Weights of a small transformer language model.
Size: 11 layers, width 64, 2 heads of 32, MLP 256 tanh GELU, vocabulary 7177, 2.84M parameters.
Architecture: LayerNorm before each block, rotary positions, no biases in attention or MLP, some layers without attention, local attention windows, value embeddings, hashed n-gram embeddings, skips across layers.
Training: a variant of Muon for these matrices, 144M tokens, 8771 steps.
Each number is 128 + 24 x the weight over the matrix's rms, rounded and kept within 0 to 255. Layers, rows and columns count from 0.

# layer 7 MLP up, 256x64, rms 0.206, rows 234-255, columns 0-63
[[150 154  94 135 122 134 107 108  60 126 175 129 131 156 130 124 106 124 130 134 134 153 148 136 127  96 148 134 104 129 124 147 109  96 131 122 127 182 110 121  76 132  83 143 139 157 144 131 123 103 120 127 162 107 150 154 125 148 148 129 115 111 119 114]
 [138 166 141 163 143 137 135 133 161 179 109 124 170 141 113 112 132 151 132 146 124 149 117 125 102  96 126 156  96 142 100 116 113 136 118  96 103 103 126  99 105 103  96 169 108 147  69 147 136 127 134  94 122 126 154  85 119 111 159 110 129 144 138 159]
 [169  74 107 115 136 109 168 107 128 159 101 124 116 128 147 176  96 144 118 102 171 154 105 145 127 105 137  99 119 127 104 116 113  84 110 150 169 146 118 146 110 221 126 146 128 174 124 123 128 136  84  81 124 118 101 158 111 147  65 122 135 155 152 129]
 [145 103 145 154 191 145 139 118 117 189 134  87 115 107 145 159 150 109 126 146 126 142 124 130 157  80 105 134 140 138 121 126  95 102 125 124 125 122  83 149 138 104 158 109 110 154 136 102 140 103 109 115 117 119 108 175 102 107 169 159 118  81 108 124]
 [144 151 118 124 146 101 138 106 149 139 158 129 156 110 132 121 168 134 144 153 157 119 136 155 117  94 117  85 121 128 129 151 104  89 137 161 135 157 133 132  76 138 156  91 142 137 172 124 121 108 111 109 127 110 125  76 108 129  62 168 123 111 113 146]
 [124 113 121 151  91 155 182 107 146 122 124 128 154  82 159 117 156 126 135  84 136 119 153  98 117 122  98 141 145 151 123 123 109 113 113 129 162 146 103 113 173 182 106  95 156 144 132 113 150 105 132 104  89 107 145 150  94  92 199  90 110 126 159 155]
 [123 141 146 151 113 136 117 113 151 135 125  86 118 131 106 111  98 128 154 129  76 128 127 117 114 106 164  84  92 144 124 155  89  92 107  98 157 129 148 157 109 142  72 152 176 152 146 132 138 143 147 152 108 143 144 130 139 156  81 161 115 131 131 144]
 [155 150 120  85 151 154 114 105 117 129 135 148 105 125  90 123 130 163 117 136 128 119 149 148 161 144 118 119 113 143 123 131 128 138 114 145 142 132  84 171 142 113 136  94 140 134 130 156 128 100 124  77 135 120 107 118 113 124 117 173 143 117 115 160]
 [185 145 141 136 108 156 126 131 113 114  90 108 131  82 148 126 129 161 145 147  97 149 152 150 143 107  83 144 119 129 110 125 101 117  92 125  92 118 110 129 136 116 130 141 145 181 148  76 116 120 140 164 148 153 117 136 111 114 108 120 107 146 121 139]
 [126 155 135 157 139 142 177  88 132 138  90 120 103 147 154 107 128 143 134 107 145  84 139 157 145 162 116 121 110 127 133 178 134 115 106  80 140 103 153 129 125 163  97 143 112 144 173 116 143 124 104 106 102  84 119  89 119 129 143 101 137 130 113 132]
 [156 110 124  88 135 146 139 118 133 119 130 126 116 113 131 100 154 163 156 135 113 135 130 119  82 137 124 152 171 161 131  72 110 142 138 109 109 143 128 121 148 104 132  71 113 125 137 128  90 135 135 188  84 158 121 121 139 124 125 106 128 129 121 145]
 [137 100 120 140 143 129 126 134 151 151 127 124 101 152 117  99 124 105 140 110 144 149 163 118  98 121 107 164 128 156 143 134 149 131 176 147 124 107 126 127 102 135 110 114 124 111 136 140 157  62 128  97 138 149 120 171 117 123 173 107 141  90 129 151]
 [122 159 143 119 128 132 123 128  73 100 159 127  97 114 143 151 126 155 145 109 125 146 169 149 144 160 143 143 122 119 117 138  82 123 166 171 137 163 129 110 120 156 106 113 132 127  84 118  77  83 119  95 101 157 139 110 129 154 125 118 154  98 108 124]
 [124 138 123 122 134 186 153 152 137 157 124 125  79 137 107 148 145 102 105 123 110  50 158 110  98 133 119 105 140 170  93 156  98 149 144 154 128 141 127 157 131  55 164 124 125 113 118 120 154 108 104 199  91 121 158 127 145 117 151 115 132 131 129 126]
 [119 151 116  85 129 125 136  54 102 140 155 152 157 122 138 135 114  92 107 108 135 159 117 121 119  74 140 122 129 165 117  97  96 160 165 172 164 127 144 110 126 153 111 131 161 118 118 100 144 103 125 122 126 132 119 120 150 132 176 124 104 131 134 135]
 [159  61 157 135 123 121 106 116 107 152 112 103 152 136 109 140 101 155 137 154 153 100 122 108 129 160 120 108  68 124 169 104 117 121 147 121 116 173  96 177 144 104 125 130 154 124 117 115 117 161 128 131  92 135 118 140 122 162 147  77 162 105 159 122]
 [158 140 163  78 199 138  98 134 141 125 104 110 103 112 129  83 130 123 120 158 130 116 123 149 153 116  86 135 118 109 147 118 123 158 144 121 115 132 136  83 117 167 167  85 140 118 146 138 145 121 129 111 142  70 121 126 163 126 134 116 147 135 187 121]
 [154  95 118 123 125 146 145 109 135 154 169 135 124 115 165 104 102 101 138 107 126 122 106 124  99 140 127 108 142 168 137 129  87 131 109 107 137  87 144 173 107 142 156 133  77 143 115 138 135  78 164 147 183 123 123 190 118 162 136 132 174  98 115  82]
 [134 105 143 133 110 121 158 105  97 152 114 128 139 157 118 151 163 103 139 169 147 132  98  85 104 120 130 137 145 111  69 136 123 115 144 162 164 137 154 124  99 178 127  87 187  96 119 137  99 143 108  86 138 122 157 109 138 107 129 141 137  93 122 160]
 [106 177 118 106 166 170  98  57 120  82  87 114 112 143 156 166 101 158 141  89 147 126  88 139 157 109 102 143 133 188  96 134  99 139 180 140 141 112  99 100  90 135 166 152 141 156 100 125 122 116 127 152 154 112 128 116  81 158 126 156 107 135 148 134]
 [114 151 151 104  93 134 124 123 144 153 163  86 180 118  86 127 131  99 139 172 122 162 140 117 135  72  97 136 111 134 107 125 114 154 102 111 162 142 115 134 109 138 123 131 117 102  95 165 134 146 145 146 140 132 135 114 129 124 135 152  95 107 148 127]
 [119 108 156 115 118 117 149 120 161 140 116 103 105  85 170 118 156 153 109 101 129  96 141 190 158  95 102 153 114 126 134 204 160 116 103 117 102 154 176  91 148 125 125 124 144 126 114  80 110 110  79  73 161 105 156 138 134 104 176 139 151 120 122 116]]
# layer 7 MLP down (transposed), 256x64, rms 0.157, rows 234-255, columns 0-63
[[138 133 154 118 100  82 141 167 128 103 123  90 122 126 134 110 149 108 148 137 105 169 133 123 147 122 132 151 158 138 131 130 109 115 150 133 188 112 110 134 140 134 134 137  98 107 117 127 131 121 101 115  93  98 182 139 124 150  91 157 130 142 118 107]
 [ 89 113 123 128  97 116 140 133 149 164 140 105 101 138 161  93 144 135 158 119 129 148 113 125 119 150  82 135 120 143 139 115 125 131 157  93 134 162  89  98 159 108 117 158  82 160 140 156 113 107 127 128  91 174 151 148 135 123 130  95 132 129 127 132]
 [146 147 107 131 101  80 140 115 152 162 139 119  95 139 163 142 151 138 129 130 132 123 148 116 138  99 119 145 149 174 142 157 130  84 178 120 147 165  95 124 104 100 165 146 109 149  89 130 107 142 138 132  89 110  91 111  71 168 105 125 187 109  90 157]
 [156 107 155 140 127 150 115 122 116 137 150 105 145 119 110 114 141 107 126 131 142 140 121 142 108  97  60 113 123 153 128 112 148 156 175 128 134 153 134 116 121 137 106 136 143 150 105 139 112 114  91 138 186 137  96 115 187 112 152 120 133  92 127 120]
 [163 152 109 162 148 129 140 118 122  89 132 113  89 140 128 135 140 129 136 180 137 120 128 119 175 103 159 120 131 131 147 135 153 130 133 116 101 168 117 125 105 129 171 134 113 108 102  93 112 148 140 100 126 101 130 167 109 125 106 137 131 126 104  99]
 [129 145 138 137 161 110 171 127 138 154 128 138 137 114 130 108 114 162 111 115 118 113 162 110  89 148 127 140 136  77 113 176 132 117  90 143 158 105 134 189  75 119 119  82 108 160 136 116 158 117 121 113  91 129 109 127 187 133 126 164 117 125 114  85]
 [145 114 156 123 140 172  96 111 156 117 131 133 181 102 115 149 120 121 119 158 151 144  89 105  97 136 112 154 103 137 101  66 147 153  97 134  98 107 111 123 159 139  87 144 152 148 103 163  72 133  94 136 155 132 132 143 143 126 128 111 123 156 137 130]
 [134 143 150 168 150 131 148 119 148 164 139  93 146  68 154  99 111 147 123 115 119 113 116 112 120 124 132 122 107 127 111 136  99 120 111 134 139 128 157 137 122 138 134 137  92 144 129 154 124 159 153 108 102 136 114 137 147 136 103 122  96 129 113 124]
 [142 105 122 139 113 150 154 125 120 144 176 113 136 126 100 109 133 118 105 147 132 142 144 146 135 112 146 148 150 148 141 123 138 142 160  72 130 130 151  87 157 111 135 123 117 117  82 167 131 139 113  88 115 145 138 104 105 135 132 118 127 135  96 119]
 [122 158 105 151 129  99 124  82 112 126 115 115 105 143 109 101 141 181 159 129 130 129 186 147 184 161 158 115 136 128 124 143 124  92 135  94 171 158 120 112 129 123 124 112 119 138 145 159  94 145  96 163 103  88 120 149 128 101 155 113  83 105 144 114]
 [ 97 145 110 102 112 156 152 177  95 159 146 116 132  97 118 141 155  99 117 118 143 164 144 138 115 115 141 108 138 141 115 130 119 141 140 130 161  93 167  97 123 113 111 157 105 113  85 163 149 110 150 131 169 118 135 120 114 156 105 149 111  74  91 134]
 [147 119 157 129 137 139 109 156 145 175 156  81 120 132 114 133 115 109 131 139 150 106 121 142 119 103 118 127 138 118 131 116 121 153 182 135 117 119 148 126 140 123 173 161  95 101 122 121 139 146 131 114 135 126 138 114 146 101 126 104 131 105 107 115]
 [108 106  98 123 134 108 137 151 196 137  81 125 105 122 148 117 124 113 161 122 113  95 127 110  95  90 149 137 129 136 131 122 143 145  78 111 142 100 160 158 136 111 103 131  93 122 132 160 149 126 163 194 156 147 132 158 147 108 133 130  88 125 179 135]
 [ 98 149  90 124 120 170 124 110 149 121 131  93  68 143 109 172 152 136 121 151 132 117 106 160 129  66 131 140 169 159 132 144 103  93 109 110 113 151 119  77  76 133 165 108 136 177 172 115  97 180 115 174 132 112 175 156 112  80 143 172 102 164 109 114]
 [ 69 110 161 168 128 147 144 146 163  93 105 171  78 142 117 137 140 167 108 127 110 112 120 108 147 160 118  96 112 115 150 140 124 100  90 117 110 127 130 158 156 121 147 129  87 115 120 143 114 130 159 156 151 128 140 150 156 145 133 121  96 108 123 144]
 [112 161 133 130 144 132 154 124 124 155 148 138 106 102 137 118 145 121 120 114  73 122 144 137 135 121 186 111 144 134 201 159 131 114 172 111 128 113  90 131 115 107 109 110 180 140 134 127  95 117 186 106  89 148  95 156 117  93 115 139 125 139 107 177]
 [124 116 134 177 143 154 127 120 141 130 165 107 137 107 115 110  89  88 147 151 137  97 129 111 124 108 147 115 129 111 149 151 167 146 164 100 138  79 133 128 150 127 148 132 119 135  73 112 103 121 137 120 149 141 108 146 153 127 116 139 126 135 144 153]
 [134 152 147 116 152 124 154 121  81 155 141 124 144 127 144 116  86  65 176  87 126 142 136 167 138 180 152  78 165 131 131 109  95 120 119 113 123 117 108 125 165 122 111 146 139 106 129  83 102 108 144 111  99 159 171 107  84 149 155 116 166 106 120 127]
 [151 128 122 155 105  89 155 121 164 125  92 153 148 134  87 113  90 134 156 166  97 124 121  89 102 133 140 131 151 143 118  59 143 150 106 104 119  94 104 139 169 104 143 147 150  97 124 192 136 124 186 144 115 148 157 139  96 144 122 133 164  92 143 135]
 [145 105 155 111 143 100 160 117  92 120 152 121 161 116  90  32 157  40 156 178 123  98 137  99 143 136 159 114  99  90 103 172 177 115 127 132 116 143 117 165 146 131 117 125 121 136 133 129 112  79 142 128 102 165 127 156 141 139 166 110 154 175 110 172]
 [139  92 107 118 138 103 110 114  90 143 127 151 158 125 124 123 170 100 153 180 205 121 119 103  96 123 120  83 132 106 127 144 159 100 149 119 139 151 102 129 126 118 119 172 125 117 160 156 116 107 172 149 156 112 130 119 141 108 163 170 115  86 131  96]
 [119 116 115 112 118  99  81 122 104 140 125 137 138 143  89 136 127  77 163 135 112 148 119 110 137 119  89  85 158 114 147 103  80 136 123  85 151 133 111 118 135 171 210 103  98 108  92  72 142 198 123 143 147 142 140 167 141 132 123 141 153 151 121 151]]